From a checkpoint of a small transformer trained on Wikipedia: 4795 steps.
Each number is 200 + 30 x the weight over its row's rms, rounded and kept within 0 to 999. Layers, rows and columns count from 0. The size before them is the row's rms in percent of the matrix's.

# layer 6 MLP up, 640x128, rms 0.179, rows 473-500, columns 0-127
096,211,209,208,185,252,200,230,232,198,200,141,230,188,266,238,208,138,147,220,246,201,196,239,261,210,174,161,205,221,255,203,187,191,206,188,167,228,205,162,219,206,177,203,182,132,162,156,206,212,197,177,223,212,210,150,189,123,206,190,198,204,234,167,235,186,198,220,164,221,216,165,184,182,189,202,219,203,168,153,178,213,181,289,199,180,204,205,228,173,189,213,152,190,237,228,171,206,189,143,221,201,190,181,216,242,224,238,208,152,195,161,130,224,197,187,177,193,272,237,217,222,187,183,240,198,209,189,191
088,145,209,203,168,208,164,304,214,198,201,190,203,142,211,252,265,183,187,195,169,130,183,221,194,198,222,211,225,204,181,243,203,217,201,190,201,185,175,205,182,213,199,168,258,223,223,223,191,281,225,220,168,194,168,187,177,165,196,173,214,257,155,210,203,212,211,213,224,213,223,150,228,151,167,208,200,249,208,227,189,174,219,221,171,236,207,206,187,266,194,230,211,202,229,241,212,196,201,190,237,212,156,182,204,144,188,235,213,160,191,223,166,204,150,164,143,207,203,198,254,172,189,141,202,237,204,194,211
109,204,212,204,264,228,224,221,196,212,176,211,217,208,227,190,203,200,195,204,196,207,232,266,189,195,223,179,144,169,179,162,239,226,217,170,235,263,149,221,226,173,227,154,215,172,167,162,183,192,230,242,239,199,196,164,221,208,205,226,181,151,252,254,189,132,229,198,238,182,213,196,205,119,204,211,159,249,218,238,210,233,152,195,240,188,191,228,224,217,221,200,191,217,197,165,162,181,197,203,161,181,216,234,285,210,211,236,193,225,142,196,208,143,152,204,182,251,206,181,165,220,220,228,212,192,185,204,196
100,174,153,185,169,180,160,217,166,189,226,180,235,207,196,227,204,191,137,206,168,209,237,172,121,153,222,150,203,170,178,208,236,238,183,173,178,245,215,242,206,192,221,167,197,202,207,205,167,247,201,230,192,180,203,206,239,234,205,259,196,201,158,238,177,200,213,181,264,121,191,163,181,211,178,195,210,212,221,246,224,223,210,187,239,179,169,186,153,178,221,143,223,174,226,232,231,173,179,242,212,188,112,140,204,226,195,172,209,165,197,166,221,178,183,270,208,232,197,201,190,216,196,165,179,226,212,186,203
111,204,240,210,197,213,181,246,209,182,212,227,218,160,196,210,215,197,164,159,176,189,257,211,264,189,229,174,228,188,188,185,181,224,199,235,164,210,186,139,165,158,161,212,161,219,199,213,164,197,168,186,188,140,161,207,215,201,206,239,166,195,287,209,211,223,225,220,167,196,273,200,208,243,206,190,173,225,195,226,158,214,250,174,228,177,166,184,224,228,227,178,198,172,208,235,194,214,192,214,207,180,186,145,287,230,212,174,179,221,171,136,167,198,212,259,195,218,223,249,141,226,170,210,216,196,247,208,169
111,200,196,190,185,236,214,230,228,171,235,197,211,187,176,228,235,192,182,198,240,170,239,214,140,207,198,149,187,198,202,190,248,173,171,158,227,233,190,182,182,209,195,194,219,137,223,141,148,223,136,231,207,203,190,196,210,170,198,170,224,224,190,167,223,173,213,208,230,217,202,176,264,205,227,198,150,279,204,211,197,206,171,171,225,209,220,167,236,217,158,179,186,179,202,210,161,157,210,192,194,183,209,184,186,200,126,165,227,251,200,147,219,228,224,202,167,228,173,275,161,237,200,185,245,181,252,126,190
088,206,185,139,183,207,190,232,164,207,207,181,211,189,214,239,206,178,202,189,196,152,192,134,128,198,194,202,220,214,158,213,219,228,204,207,167,192,191,218,186,217,161,226,229,208,209,192,203,236,166,233,206,156,232,194,184,148,247,238,210,223,227,231,188,203,178,249,275,163,198,197,213,208,216,195,185,243,242,232,176,208,181,161,162,196,169,136,280,147,221,203,134,183,276,258,135,184,175,217,240,225,166,184,207,159,199,211,202,167,184,184,189,218,221,182,178,238,209,184,190,191,182,197,169,219,207,204,257
098,200,205,207,212,216,173,194,191,198,216,178,229,192,225,218,208,184,193,158,229,167,245,199,230,193,245,217,159,210,182,196,234,247,217,224,205,159,199,192,216,228,176,181,229,224,212,212,174,200,205,201,202,175,163,180,196,197,212,224,149,190,251,219,226,167,208,185,272,244,203,248,242,209,282,181,238,253,267,203,160,216,202,237,216,240,108,173,235,262,168,209,233,169,263,205,176,230,228,206,171,249,173,218,221,154,192,174,170,157,236,222,183,159,143,197,205,181,202,180,195,220,155,168,181,179,192,205,205
093,198,244,200,203,231,179,219,178,190,181,197,244,192,217,255,253,196,147,211,199,186,179,211,164,194,198,189,228,223,167,234,203,240,188,214,220,197,179,197,137,210,170,208,282,198,207,197,214,209,218,228,136,212,204,211,207,215,182,229,194,165,193,229,259,225,166,226,241,187,175,99,219,206,231,211,246,180,192,205,229,242,232,177,174,146,193,216,192,173,222,174,248,172,197,235,240,214,193,157,179,233,183,153,232,209,179,225,203,207,166,207,210,189,197,108,157,233,191,197,201,129,204,221,196,224,239,163,173
102,227,185,227,250,206,181,193,214,168,217,225,205,266,229,222,234,216,157,200,177,146,176,200,202,194,229,222,213,272,220,153,159,220,179,230,209,181,186,209,153,149,228,223,215,225,165,175,168,199,138,193,191,183,205,219,200,242,214,175,119,232,197,227,183,227,257,172,215,189,253,206,198,185,249,213,179,227,183,186,186,209,278,192,221,227,174,247,259,219,179,199,172,217,212,203,235,228,245,249,145,185,207,187,214,184,155,239,184,166,169,196,185,187,159,213,164,241,224,211,180,208,153,176,175,203,240,191,182
096,133,220,198,200,208,183,171,211,222,224,150,232,196,216,226,226,215,183,173,207,200,226,177,248,186,239,187,178,185,204,203,185,210,243,147,192,200,128,172,236,201,164,259,183,152,196,215,116,207,193,230,182,200,218,178,241,211,194,165,180,156,242,228,221,260,192,228,185,143,139,207,201,240,197,202,177,224,217,220,181,206,258,202,139,226,194,223,212,195,182,216,205,187,218,206,231,178,231,194,197,201,210,167,178,209,209,143,197,253,239,210,211,219,161,182,214,272,209,219,240,233,284,160,230,195,220,196,193
092,219,195,184,208,207,197,193,213,212,173,254,204,221,211,209,200,171,155,210,224,219,238,193,230,185,193,189,204,168,185,156,201,182,211,195,203,252,247,174,227,228,208,156,192,185,212,196,186,221,199,223,230,181,204,207,180,199,285,225,202,185,201,183,198,182,201,224,221,233,239,237,161,200,236,209,176,249,194,216,220,229,213,217,224,242,200,169,249,241,162,207,155,190,215,261,234,216,240,260,90,148,184,243,277,211,218,176,164,238,196,182,176,174,227,196,189,244,248,205,148,226,234,223,175,208,213,166,140
094,211,166,229,220,214,241,202,244,194,188,178,183,162,151,266,264,255,107,194,219,194,193,225,134,230,243,210,112,204,165,149,248,201,176,209,193,200,223,178,190,235,198,226,199,164,211,224,172,218,183,181,172,212,205,186,166,175,220,174,209,157,189,186,209,279,156,196,185,216,214,185,221,196,215,223,181,190,226,198,205,209,196,221,215,208,194,200,228,214,200,209,159,240,242,208,215,254,154,177,207,223,152,177,217,245,194,220,238,193,201,200,156,216,205,254,251,153,197,203,191,244,203,207,244,185,230,178,183
099,121,198,228,208,210,199,192,190,176,220,174,203,199,260,205,164,202,195,153,221,223,232,192,161,209,175,200,218,208,194,235,184,263,188,243,206,204,229,245,247,206,225,138,171,220,171,168,175,186,177,265,222,164,177,186,225,137,257,138,179,181,163,192,204,148,199,190,214,168,209,193,258,218,259,224,192,192,197,196,183,186,189,246,182,244,187,145,196,153,211,156,199,206,215,166,153,222,180,292,159,214,186,191,203,229,177,225,177,215,151,188,183,180,244,212,219,231,204,192,231,221,201,182,195,169,209,188,203
103,190,210,202,246,239,189,226,187,188,187,218,235,180,193,221,232,203,229,187,173,160,182,226,171,180,182,141,231,187,101,237,202,205,243,208,229,221,254,197,230,249,192,181,189,204,182,191,168,196,200,200,201,213,185,210,238,167,184,169,177,169,165,201,162,176,190,166,204,202,227,221,174,206,217,177,157,189,122,205,161,189,205,198,269,165,151,217,164,178,217,220,214,221,217,209,177,236,166,213,203,114,174,189,266,169,199,183,195,221,193,161,138,159,177,153,215,195,203,205,190,207,242,205,234,147,265,177,176
088,146,221,139,322,211,233,146,216,177,250,239,235,239,196,194,228,220,205,207,194,229,169,211,187,180,207,192,171,216,255,184,191,211,254,213,203,216,169,215,210,230,211,182,303,200,222,164,178,210,215,198,175,209,192,176,213,189,201,192,228,188,217,213,224,190,158,203,212,172,220,254,166,198,208,172,239,261,177,200,263,202,154,182,161,191,230,204,188,172,206,209,159,172,196,186,222,193,200,171,145,201,173,220,224,235,199,255,232,161,185,192,217,252,188,192,228,218,232,155,178,180,188,222,192,201,206,164,206
090,222,233,161,192,227,165,207,172,189,221,190,214,195,209,181,253,214,170,213,227,202,196,164,193,230,250,217,174,149,247,204,212,158,161,177,209,204,200,181,216,203,178,176,213,127,217,173,165,254,182,218,275,216,181,167,187,189,189,148,241,176,167,189,211,236,222,215,203,185,221,180,162,189,228,211,137,158,180,203,188,214,155,208,172,264,214,180,176,172,212,209,170,204,221,189,222,208,210,186,127,236,202,204,207,207,147,179,241,280,160,190,225,242,246,171,241,196,221,221,238,148,244,180,200,226,198,149,220
107,163,190,199,176,235,140,227,189,171,248,206,211,104,203,227,214,217,115,205,241,168,227,186,231,249,176,197,195,206,162,154,187,155,105,214,188,234,161,211,202,240,203,202,226,199,163,170,152,176,174,190,233,211,220,167,131,146,201,181,218,168,205,200,207,241,154,194,165,150,223,199,197,210,196,234,194,195,173,226,176,241,154,203,198,199,208,212,204,256,185,205,205,169,174,199,183,173,204,178,193,213,198,167,175,165,224,199,165,226,130,185,225,161,205,196,179,200,218,198,248,175,177,221,190,177,215,208,190
109,196,234,195,205,201,146,242,203,164,192,227,223,201,169,209,210,213,203,209,236,235,279,180,174,236,201,207,192,279,153,208,160,258,143,212,191,216,185,233,176,231,206,137,234,221,171,233,229,230,218,200,229,186,209,159,155,156,241,201,153,163,163,198,183,199,222,236,224,184,201,221,215,137,140,215,202,189,209,197,193,193,215,182,247,188,168,155,188,173,208,162,199,201,224,175,226,167,160,275,202,181,150,191,163,247,222,153,220,166,195,191,174,187,155,199,191,183,234,224,143,227,201,194,195,219,184,196,179
090,196,182,164,208,217,186,198,212,190,224,208,221,216,193,187,166,195,178,132,208,185,263,173,210,192,175,186,226,213,173,212,186,224,221,259,168,217,184,145,202,199,172,172,232,202,197,214,192,186,205,199,219,215,140,168,193,172,168,189,228,245,211,202,214,181,213,220,256,249,177,223,206,216,181,225,214,231,157,257,191,213,153,203,246,251,160,176,193,200,266,168,193,208,262,226,206,209,182,263,151,160,143,203,259,179,239,186,222,210,200,157,128,230,204,231,263,227,203,173,182,173,182,190,170,262,215,202,165
101,149,207,194,244,201,185,218,246,174,186,232,207,157,173,229,197,192,200,173,233,167,247,204,194,184,237,186,192,168,161,189,272,228,189,229,192,189,164,225,140,180,199,197,201,196,197,232,162,261,194,177,211,177,197,187,234,135,208,237,149,220,169,239,202,225,233,204,231,213,231,182,207,224,192,182,165,222,240,205,166,189,202,141,189,200,189,154,193,178,189,212,211,153,185,192,155,181,195,204,162,231,145,153,189,255,179,269,177,172,187,173,185,188,206,210,181,253,198,166,200,210,139,167,262,228,129,190,228
098,187,176,160,228,239,139,195,216,194,192,160,214,151,225,200,183,189,178,190,170,198,193,200,185,259,203,197,224,199,170,155,189,223,203,268,186,220,192,233,206,208,216,173,280,232,184,191,164,253,182,230,216,194,191,197,164,122,197,180,248,211,169,225,282,199,207,160,210,197,184,156,280,233,205,243,223,227,174,212,172,188,211,161,164,177,222,182,185,235,196,209,233,169,193,216,161,176,197,239,228,189,186,189,208,207,204,201,191,180,131,139,224,198,253,212,204,215,204,188,258,224,181,215,178,225,250,215,235
103,156,196,215,223,227,189,286,250,138,197,181,215,230,261,214,219,257,176,159,226,148,202,180,160,226,171,194,198,231,206,212,145,183,161,172,202,201,184,203,215,185,170,156,165,197,119,207,185,191,216,211,206,223,253,179,179,168,191,207,213,187,213,173,207,217,226,178,199,195,198,157,185,212,205,191,160,183,138,174,199,210,200,216,206,216,189,203,230,225,170,182,188,249,199,237,196,180,179,194,245,204,195,165,231,197,148,172,177,214,185,205,229,226,150,195,156,252,226,180,173,297,233,177,222,157,257,207,197
099,222,283,210,221,222,195,171,212,126,195,129,197,218,204,234,199,243,221,207,202,215,230,178,206,222,190,190,177,151,182,217,246,255,174,188,285,252,173,229,213,171,209,231,177,214,154,178,168,236,217,179,153,216,187,197,137,221,216,185,264,213,250,202,241,169,252,210,210,205,237,219,192,227,179,219,148,201,159,210,200,196,211,186,198,214,199,228,245,206,236,219,207,207,195,165,252,201,169,239,206,208,204,196,211,171,222,215,190,238,216,193,200,172,212,221,181,229,189,177,151,237,203,119,217,170,228,224,172
112,179,193,207,222,247,146,205,162,223,187,178,189,173,170,197,195,226,172,206,242,176,180,192,142,200,217,130,200,183,133,170,232,182,151,141,200,279,182,181,169,203,159,181,220,159,191,173,178,216,171,217,250,204,176,241,221,118,202,167,204,213,199,198,221,205,182,170,224,206,236,193,236,202,216,235,164,225,175,180,183,176,229,212,174,136,231,151,198,240,222,179,181,202,181,236,177,201,177,160,185,216,186,177,192,210,171,185,215,208,233,196,209,228,184,221,188,164,210,221,226,248,258,165,211,176,191,120,152
102,103,239,212,186,253,184,248,187,189,209,167,212,147,271,231,211,203,190,160,187,192,208,181,158,171,193,200,195,222,169,209,178,164,211,176,220,205,217,241,212,189,205,205,204,113,199,145,172,233,205,187,174,178,131,165,194,164,203,181,251,202,154,225,215,204,214,224,205,169,252,168,193,164,232,214,194,256,204,210,190,252,178,213,190,154,234,164,193,194,210,230,223,224,212,158,148,155,206,181,211,189,223,230,196,166,176,214,203,200,203,194,223,185,176,187,177,234,248,216,193,287,188,197,204,147,204,200,210
099,187,208,189,206,216,202,213,228,201,198,231,218,232,168,191,161,241,197,193,191,219,288,228,212,175,243,234,209,232,242,164,226,165,223,199,203,205,194,237,187,180,212,202,173,180,182,201,202,163,220,196,226,170,226,185,206,259,188,204,222,191,223,227,222,154,245,239,179,243,197,201,205,221,176,208,187,219,192,154,232,221,163,172,194,206,140,261,162,208,201,162,205,190,235,223,206,228,224,242,137,164,190,177,271,197,240,158,207,196,197,123,205,205,259,205,158,212,230,197,140,153,210,180,205,165,202,121,149
099,206,197,170,249,205,198,187,273,146,214,209,207,228,163,200,232,229,164,188,218,223,202,205,178,219,247,209,170,217,250,189,192,234,241,210,198,208,204,180,192,238,246,174,237,197,161,205,182,247,209,219,183,219,196,197,251,187,254,128,202,216,171,215,215,199,249,175,213,219,173,228,230,128,263,192,137,202,237,279,199,191,184,238,199,160,176,210,227,164,194,200,209,198,205,201,200,162,186,236,180,216,129,236,225,208,203,188,210,196,189,150,217,236,198,197,207,295,199,159,230,176,195,188,168,168,176,182,214
# layer 6 MLP down (transposed), 640x128, rms 0.176, rows 473-499, columns 0-127
095,177,134,198,222,192,202,200,173,159,206,189,154,218,233,169,225,162,239,283,167,192,219,202,216,201,169,156,224,162,187,200,232,131,162,208,202,165,179,197,194,225,221,197,164,207,209,227,201,144,165,150,215,173,192,157,215,198,192,200,165,212,186,246,191,256,138,197,250,182,162,172,198,242,214,229,248,163,173,193,172,192,226,186,179,201,210,231,209,173,191,207,183,218,237,242,170,175,163,170,176,214,235,171,162,188,237,215,211,150,196,160,190,246,161,177,245,190,212,220,208,181,178,245,140,183,136,205,211
079,254,161,195,212,157,213,134,184,227,151,244,162,225,184,151,196,158,228,193,232,252,255,191,212,217,201,149,185,219,213,144,206,197,216,185,204,181,210,204,221,206,217,164,163,202,192,227,205,142,137,224,236,239,229,185,197,253,201,194,177,177,265,198,193,203,190,218,151,223,210,244,193,221,185,192,223,159,211,217,205,208,210,184,195,229,197,219,217,203,176,185,223,180,110,200,201,195,228,191,155,170,206,210,205,231,178,150,174,258,245,195,208,192,235,228,220,182,195,181,108,195,216,229,202,147,182,159,181
115,253,190,229,190,178,202,193,172,227,239,250,174,213,217,161,165,218,240,184,204,265,185,199,205,257,185,212,201,218,202,212,193,196,237,162,150,211,210,169,214,202,181,215,169,208,177,144,192,224,193,218,228,238,162,211,173,212,243,160,164,162,185,215,180,184,239,227,180,165,199,250,187,258,176,135,196,182,212,214,209,196,210,248,213,219,202,250,208,185,239,240,195,206,212,222,177,199,175,256,205,188,194,201,234,145,200,168,138,277,156,258,230,162,186,205,196,245,185,167,177,220,189,272,203,235,191,226,163
101,169,233,231,213,105,245,200,235,184,194,174,212,170,275,251,209,222,182,200,155,207,168,215,221,182,205,204,223,151,183,213,200,237,238,188,189,180,223,197,200,269,207,221,204,208,229,235,197,165,188,189,238,241,223,222,167,259,198,193,211,217,184,159,189,234,211,224,194,188,184,141,229,194,155,149,219,153,185,150,292,220,199,250,201,223,184,180,219,185,214,192,230,214,182,224,201,135,169,195,241,130,195,156,191,219,206,216,174,248,201,218,203,242,193,200,192,182,211,200,223,179,196,165,189,232,236,197,181
124,255,212,198,205,205,183,185,187,235,141,251,205,231,132,148,225,172,152,153,249,242,203,160,147,234,190,195,228,167,168,212,187,249,147,182,145,214,235,183,176,185,194,259,237,202,165,226,146,239,203,178,198,187,209,218,202,198,218,140,226,218,254,244,183,243,215,234,243,160,207,215,188,225,155,201,211,206,207,192,248,163,188,177,210,232,170,210,178,158,184,241,184,181,208,176,179,201,159,177,228,220,237,174,216,199,213,153,152,180,172,191,182,195,180,216,165,189,198,200,206,232,182,166,219,179,230,205,147
104,178,180,200,202,185,197,211,203,200,236,210,201,256,208,219,186,214,147,216,156,208,210,154,212,258,187,192,173,166,223,228,152,230,242,231,186,181,207,189,188,187,197,196,164,234,248,216,179,212,228,252,159,214,137,154,223,243,182,154,187,228,216,202,148,171,203,209,260,253,203,202,165,182,193,185,186,239,180,251,204,174,210,222,177,223,205,165,193,131,179,174,219,233,175,205,206,183,255,191,198,180,248,203,179,217,195,208,232,142,226,223,216,201,143,221,185,207,265,206,218,223,131,221,224,283,181,231,202
082,184,261,183,210,107,212,214,221,230,198,206,180,227,172,209,207,219,216,175,239,192,186,208,234,191,253,204,171,219,281,184,206,197,167,199,292,216,248,200,199,181,241,157,206,187,175,212,200,180,207,184,197,180,181,190,225,235,203,192,208,183,152,181,124,186,221,161,158,221,222,234,167,234,205,213,183,190,225,215,214,202,172,173,211,195,265,193,127,236,201,167,241,210,179,189,262,222,185,201,208,185,174,225,142,231,194,217,193,274,173,236,208,224,210,211,180,153,184,187,179,228,194,247,223,188,178,207,163
091,232,197,128,221,180,230,212,178,240,219,158,160,220,202,178,265,184,222,198,193,167,169,166,180,193,157,195,194,159,179,205,191,155,245,189,155,286,180,179,201,174,176,197,162,178,195,187,223,193,161,216,259,203,221,209,193,170,226,237,206,175,214,195,185,259,275,204,118,192,266,222,157,197,200,209,164,176,206,200,209,173,196,188,222,211,216,190,210,252,186,227,154,205,201,191,208,149,137,216,175,221,250,217,190,224,155,188,147,232,206,165,168,198,218,183,196,169,167,184,215,187,164,206,224,230,177,175,196
096,181,163,164,202,220,226,175,215,195,201,219,200,192,194,171,167,182,204,220,190,270,249,205,190,219,170,166,200,173,180,220,242,206,215,143,208,210,175,189,142,182,201,229,199,191,185,183,175,140,175,150,199,156,183,212,208,233,214,176,200,200,223,115,199,234,185,156,147,211,156,178,197,190,257,197,245,254,139,210,231,206,250,168,171,196,227,213,255,228,203,199,243,178,174,249,158,205,217,159,203,211,193,148,201,187,210,189,214,175,228,215,167,200,188,242,206,199,148,170,207,201,156,271,201,188,185,126,195
096,206,140,231,214,164,202,148,211,173,171,203,181,193,169,274,212,214,140,220,230,208,170,197,167,183,239,182,162,206,176,194,191,207,193,192,213,148,191,177,257,189,204,210,175,198,194,212,258,228,209,162,173,217,206,203,197,193,212,176,236,168,219,188,233,211,209,244,228,212,187,158,216,186,170,242,246,148,185,189,158,201,218,255,223,201,246,154,165,212,242,228,218,188,192,178,200,193,156,246,210,230,207,221,163,207,181,115,194,200,222,199,173,222,236,253,214,202,190,134,231,122,166,208,208,149,210,183,248
094,231,241,234,191,227,183,201,190,174,272,192,179,218,229,180,166,229,173,200,166,182,194,174,183,212,174,206,197,216,276,212,199,194,163,237,177,191,235,215,183,174,184,152,182,243,202,230,217,243,241,186,221,155,152,188,187,181,210,154,187,230,174,182,169,136,200,191,188,177,249,233,227,227,271,139,195,172,190,203,202,200,243,179,183,222,180,232,212,217,207,214,252,196,169,193,236,182,164,229,256,187,154,213,231,213,178,268,141,213,229,228,192,235,227,200,201,188,165,215,268,185,189,214,168,139,207,214,175
080,234,164,196,228,104,292,150,215,171,222,197,160,229,180,185,243,192,271,176,184,192,176,231,188,193,170,204,150,207,199,161,236,204,146,185,196,146,168,229,192,198,229,231,158,169,181,205,226,147,189,198,166,210,182,163,183,200,240,215,190,208,200,200,214,220,225,193,133,203,215,195,205,188,135,235,194,179,167,204,178,201,196,211,205,157,211,173,201,175,165,204,174,172,237,184,235,201,222,179,208,183,224,178,174,211,213,161,162,216,174,193,248,157,149,228,207,173,166,230,227,212,183,229,245,233,194,189,136
093,182,241,216,191,195,238,174,190,166,173,192,124,228,204,197,188,202,193,190,251,239,183,175,170,166,186,246,217,204,236,219,184,198,204,295,180,213,174,199,238,165,195,202,104,244,194,175,242,143,176,220,187,174,202,175,253,205,186,241,182,178,185,212,237,187,248,163,242,184,219,159,204,163,192,195,247,227,245,285,186,193,238,206,219,182,199,212,206,219,179,175,213,209,198,225,217,232,196,211,225,196,164,243,191,145,211,162,219,197,196,218,233,250,231,199,183,206,206,220,232,189,177,220,184,166,201,220,134
091,187,206,215,194,194,198,224,212,205,209,268,189,190,201,200,192,151,233,205,244,223,144,298,181,203,223,223,131,201,189,188,197,227,177,197,236,145,186,233,238,194,194,221,138,200,118,218,188,167,163,191,237,214,207,220,174,147,188,207,220,161,164,166,242,225,173,213,205,204,170,155,234,226,153,188,186,194,204,237,196,202,220,182,224,229,204,255,241,243,189,181,155,229,173,240,186,193,191,151,208,178,213,148,225,198,207,201,214,184,201,233,188,211,201,178,242,245,141,141,146,208,176,194,187,206,202,208,232
106,204,165,224,281,279,228,228,218,221,157,210,184,187,250,149,243,220,217,159,177,128,202,160,214,187,158,239,204,193,156,201,224,211,181,178,202,189,229,199,213,207,129,239,182,232,223,187,217,161,217,184,175,222,226,174,177,197,176,187,247,222,190,192,130,238,193,191,223,212,214,255,198,267,224,200,210,189,210,189,186,258,175,152,202,176,189,227,186,218,189,178,173,221,171,199,184,184,225,197,184,177,192,229,193,160,225,174,198,253,192,225,174,154,168,163,200,202,203,205,191,200,167,241,266,210,243,239,167
082,230,241,266,151,187,158,229,150,187,181,168,161,204,209,208,163,186,169,169,200,191,190,177,208,224,164,191,233,187,148,208,177,215,142,187,207,247,180,168,188,257,172,178,153,217,172,221,193,192,193,199,221,187,146,166,129,180,200,200,184,199,179,230,167,165,263,233,190,203,199,146,207,209,145,219,199,161,221,190,147,189,231,232,258,230,152,195,189,226,164,186,193,235,247,184,235,183,196,193,231,194,229,181,190,178,202,205,129,211,215,184,144,206,213,191,192,194,161,252,255,196,211,142,177,184,206,205,197
086,193,210,244,219,182,197,230,208,204,175,171,173,181,203,194,228,198,191,249,204,148,201,203,193,222,182,218,181,187,166,224,193,247,202,165,197,184,190,210,148,188,164,186,158,193,215,238,266,256,178,193,198,225,226,179,201,172,161,183,149,226,202,247,192,213,187,188,242,192,206,132,260,265,190,203,220,224,197,192,186,158,250,191,213,184,150,188,154,154,252,212,201,243,181,243,190,179,214,211,169,201,219,211,226,192,229,253,167,188,213,207,234,184,219,180,216,228,237,154,301,166,217,195,161,210,258,251,232
110,216,168,259,209,216,156,252,218,226,222,145,208,174,173,201,217,214,163,274,233,224,154,176,183,235,194,202,197,187,197,173,169,169,166,181,183,195,185,194,214,185,208,235,179,182,151,220,194,114,200,213,213,184,216,184,203,134,188,175,201,232,191,221,213,203,174,168,176,192,219,229,253,191,239,196,180,209,224,174,196,174,158,146,214,137,202,257,246,204,226,182,230,215,145,195,205,143,221,206,256,222,222,177,201,135,191,213,213,225,239,211,183,137,238,204,167,202,168,191,225,214,151,210,156,233,233,180,204
096,218,235,203,170,138,218,145,240,198,164,223,178,174,199,203,225,239,196,212,196,231,232,102,186,177,216,218,246,181,174,183,198,185,257,210,192,135,180,218,212,193,191,234,222,176,218,230,197,177,206,192,250,202,151,223,167,140,281,205,273,221,178,150,210,176,193,183,171,201,255,196,204,234,178,184,261,209,196,221,229,210,184,193,173,217,188,175,172,182,233,193,214,233,158,198,230,198,240,190,212,191,205,199,154,209,206,225,166,203,199,241,256,200,189,246,189,179,198,194,141,229,179,202,193,228,252,239,204
080,207,191,209,227,90,206,213,161,181,188,182,173,195,151,197,196,173,222,205,188,216,170,247,237,191,234,232,200,207,169,195,245,163,215,146,161,214,214,240,174,234,215,197,223,194,195,169,205,180,171,195,211,160,248,236,194,217,211,233,187,153,219,144,198,258,180,203,158,157,274,244,177,181,193,198,224,184,179,152,244,205,228,189,191,191,253,229,217,182,184,257,205,170,178,148,217,190,235,210,224,217,214,134,184,225,202,173,161,198,196,200,248,154,175,144,218,237,205,200,195,184,217,207,224,166,185,168,169
105,175,187,186,222,158,226,183,244,190,213,165,188,206,194,226,252,139,241,204,215,200,195,216,222,182,194,193,184,168,194,240,215,190,155,190,226,190,202,231,283,216,204,239,211,185,205,159,246,263,177,238,221,200,181,180,250,160,190,162,181,142,217,207,177,227,194,189,123,202,178,186,221,202,215,251,212,153,168,127,227,228,239,251,220,182,198,191,189,129,200,168,193,249,227,216,196,219,210,185,202,168,253,188,205,166,223,207,257,229,209,211,184,232,245,218,157,225,189,178,234,170,215,186,157,225,215,223,163
098,220,213,180,224,247,194,175,201,202,208,227,222,214,202,178,189,244,190,223,210,202,178,157,222,239,204,217,161,243,222,177,195,208,146,185,188,175,213,194,181,229,252,181,216,182,262,197,156,140,173,167,197,203,195,209,203,204,234,189,173,148,213,143,201,177,187,221,174,128,230,159,185,299,165,266,264,220,195,196,211,207,199,199,136,170,207,262,200,236,202,193,205,169,204,186,162,194,196,151,204,182,172,178,180,164,222,189,180,179,193,162,183,249,193,231,217,212,147,208,142,242,182,246,236,221,202,188,175
099,187,203,192,183,127,206,185,228,171,209,249,202,241,144,170,166,177,260,218,225,169,216,209,185,180,276,168,180,196,248,158,224,221,185,184,141,181,196,271,174,209,219,206,242,202,268,160,173,182,232,205,253,183,180,156,229,189,187,194,194,202,197,166,207,228,168,193,192,161,194,239,207,205,227,196,213,192,186,205,239,204,193,245,171,197,260,222,192,211,229,180,232,218,229,155,195,256,208,226,164,252,211,169,201,251,214,216,189,204,189,229,229,185,225,249,212,169,185,171,239,194,186,149,145,201,233,212,153
096,244,228,197,240,276,199,174,206,278,222,176,154,217,227,193,241,216,193,213,195,219,201,171,255,205,198,178,207,175,129,203,217,231,246,259,257,217,179,187,200,218,220,184,207,163,195,225,237,176,245,175,186,208,216,154,185,255,213,201,196,204,199,230,161,182,220,223,173,219,152,181,194,208,194,196,152,207,138,206,183,136,163,210,186,237,203,254,221,204,210,225,175,178,145,139,183,219,197,180,178,210,176,225,245,231,192,204,211,260,164,183,167,213,181,216,197,235,227,186,183,218,174,197,187,173,248,260,205
114,248,153,183,170,211,160,241,218,186,228,190,139,175,162,150,217,175,176,169,226,188,142,222,144,233,181,223,191,238,184,194,212,234,236,201,155,219,199,183,216,187,149,216,219,173,205,187,171,183,193,205,165,228,141,212,207,175,173,236,160,204,191,229,218,159,201,234,256,192,225,158,185,153,226,176,249,146,179,231,196,151,204,232,165,221,208,233,148,210,260,224,183,209,218,217,192,221,215,182,179,203,185,187,203,231,255,224,231,216,195,187,216,179,141,168,255,136,207,191,188,182,232,170,176,220,158,188,164
115,177,219,157,203,221,189,190,220,194,214,216,194,175,235,170,218,186,164,199,202,196,192,162,234,212,188,266,194,193,182,144,254,147,191,157,189,182,179,187,175,180,173,246,232,150,235,205,220,202,174,145,173,158,136,157,200,234,185,183,240,225,237,184,219,287,234,186,183,223,228,170,166,194,226,173,237,189,199,199,197,214,200,180,224,179,250,161,135,203,213,228,213,284,143,182,197,207,208,226,150,243,244,187,178,203,197,170,181,250,224,229,205,199,186,213,189,209,197,145,213,200,231,258,209,188,182,181,227
090,238,138,220,203,158,176,144,166,243,246,242,137,178,197,227,198,207,204,209,201,241,216,171,153,164,209,229,207,214,236,207,169,194,172,149,232,168,196,246,179,212,214,172,237,163,208,198,238,178,168,150,187,191,175,222,145,216,268,198,204,174,232,152,224,197,164,160,186,152,215,250,175,166,219,183,251,164,190,217,177,243,190,196,188,193,220,159,244,238,223,229,202,235,211,174,257,236,194,218,208,219,223,182,173,201,207,194,210,173,199,205,159,154,212,205,275,213,202,151,226,227,201,221,229,220,200,182,172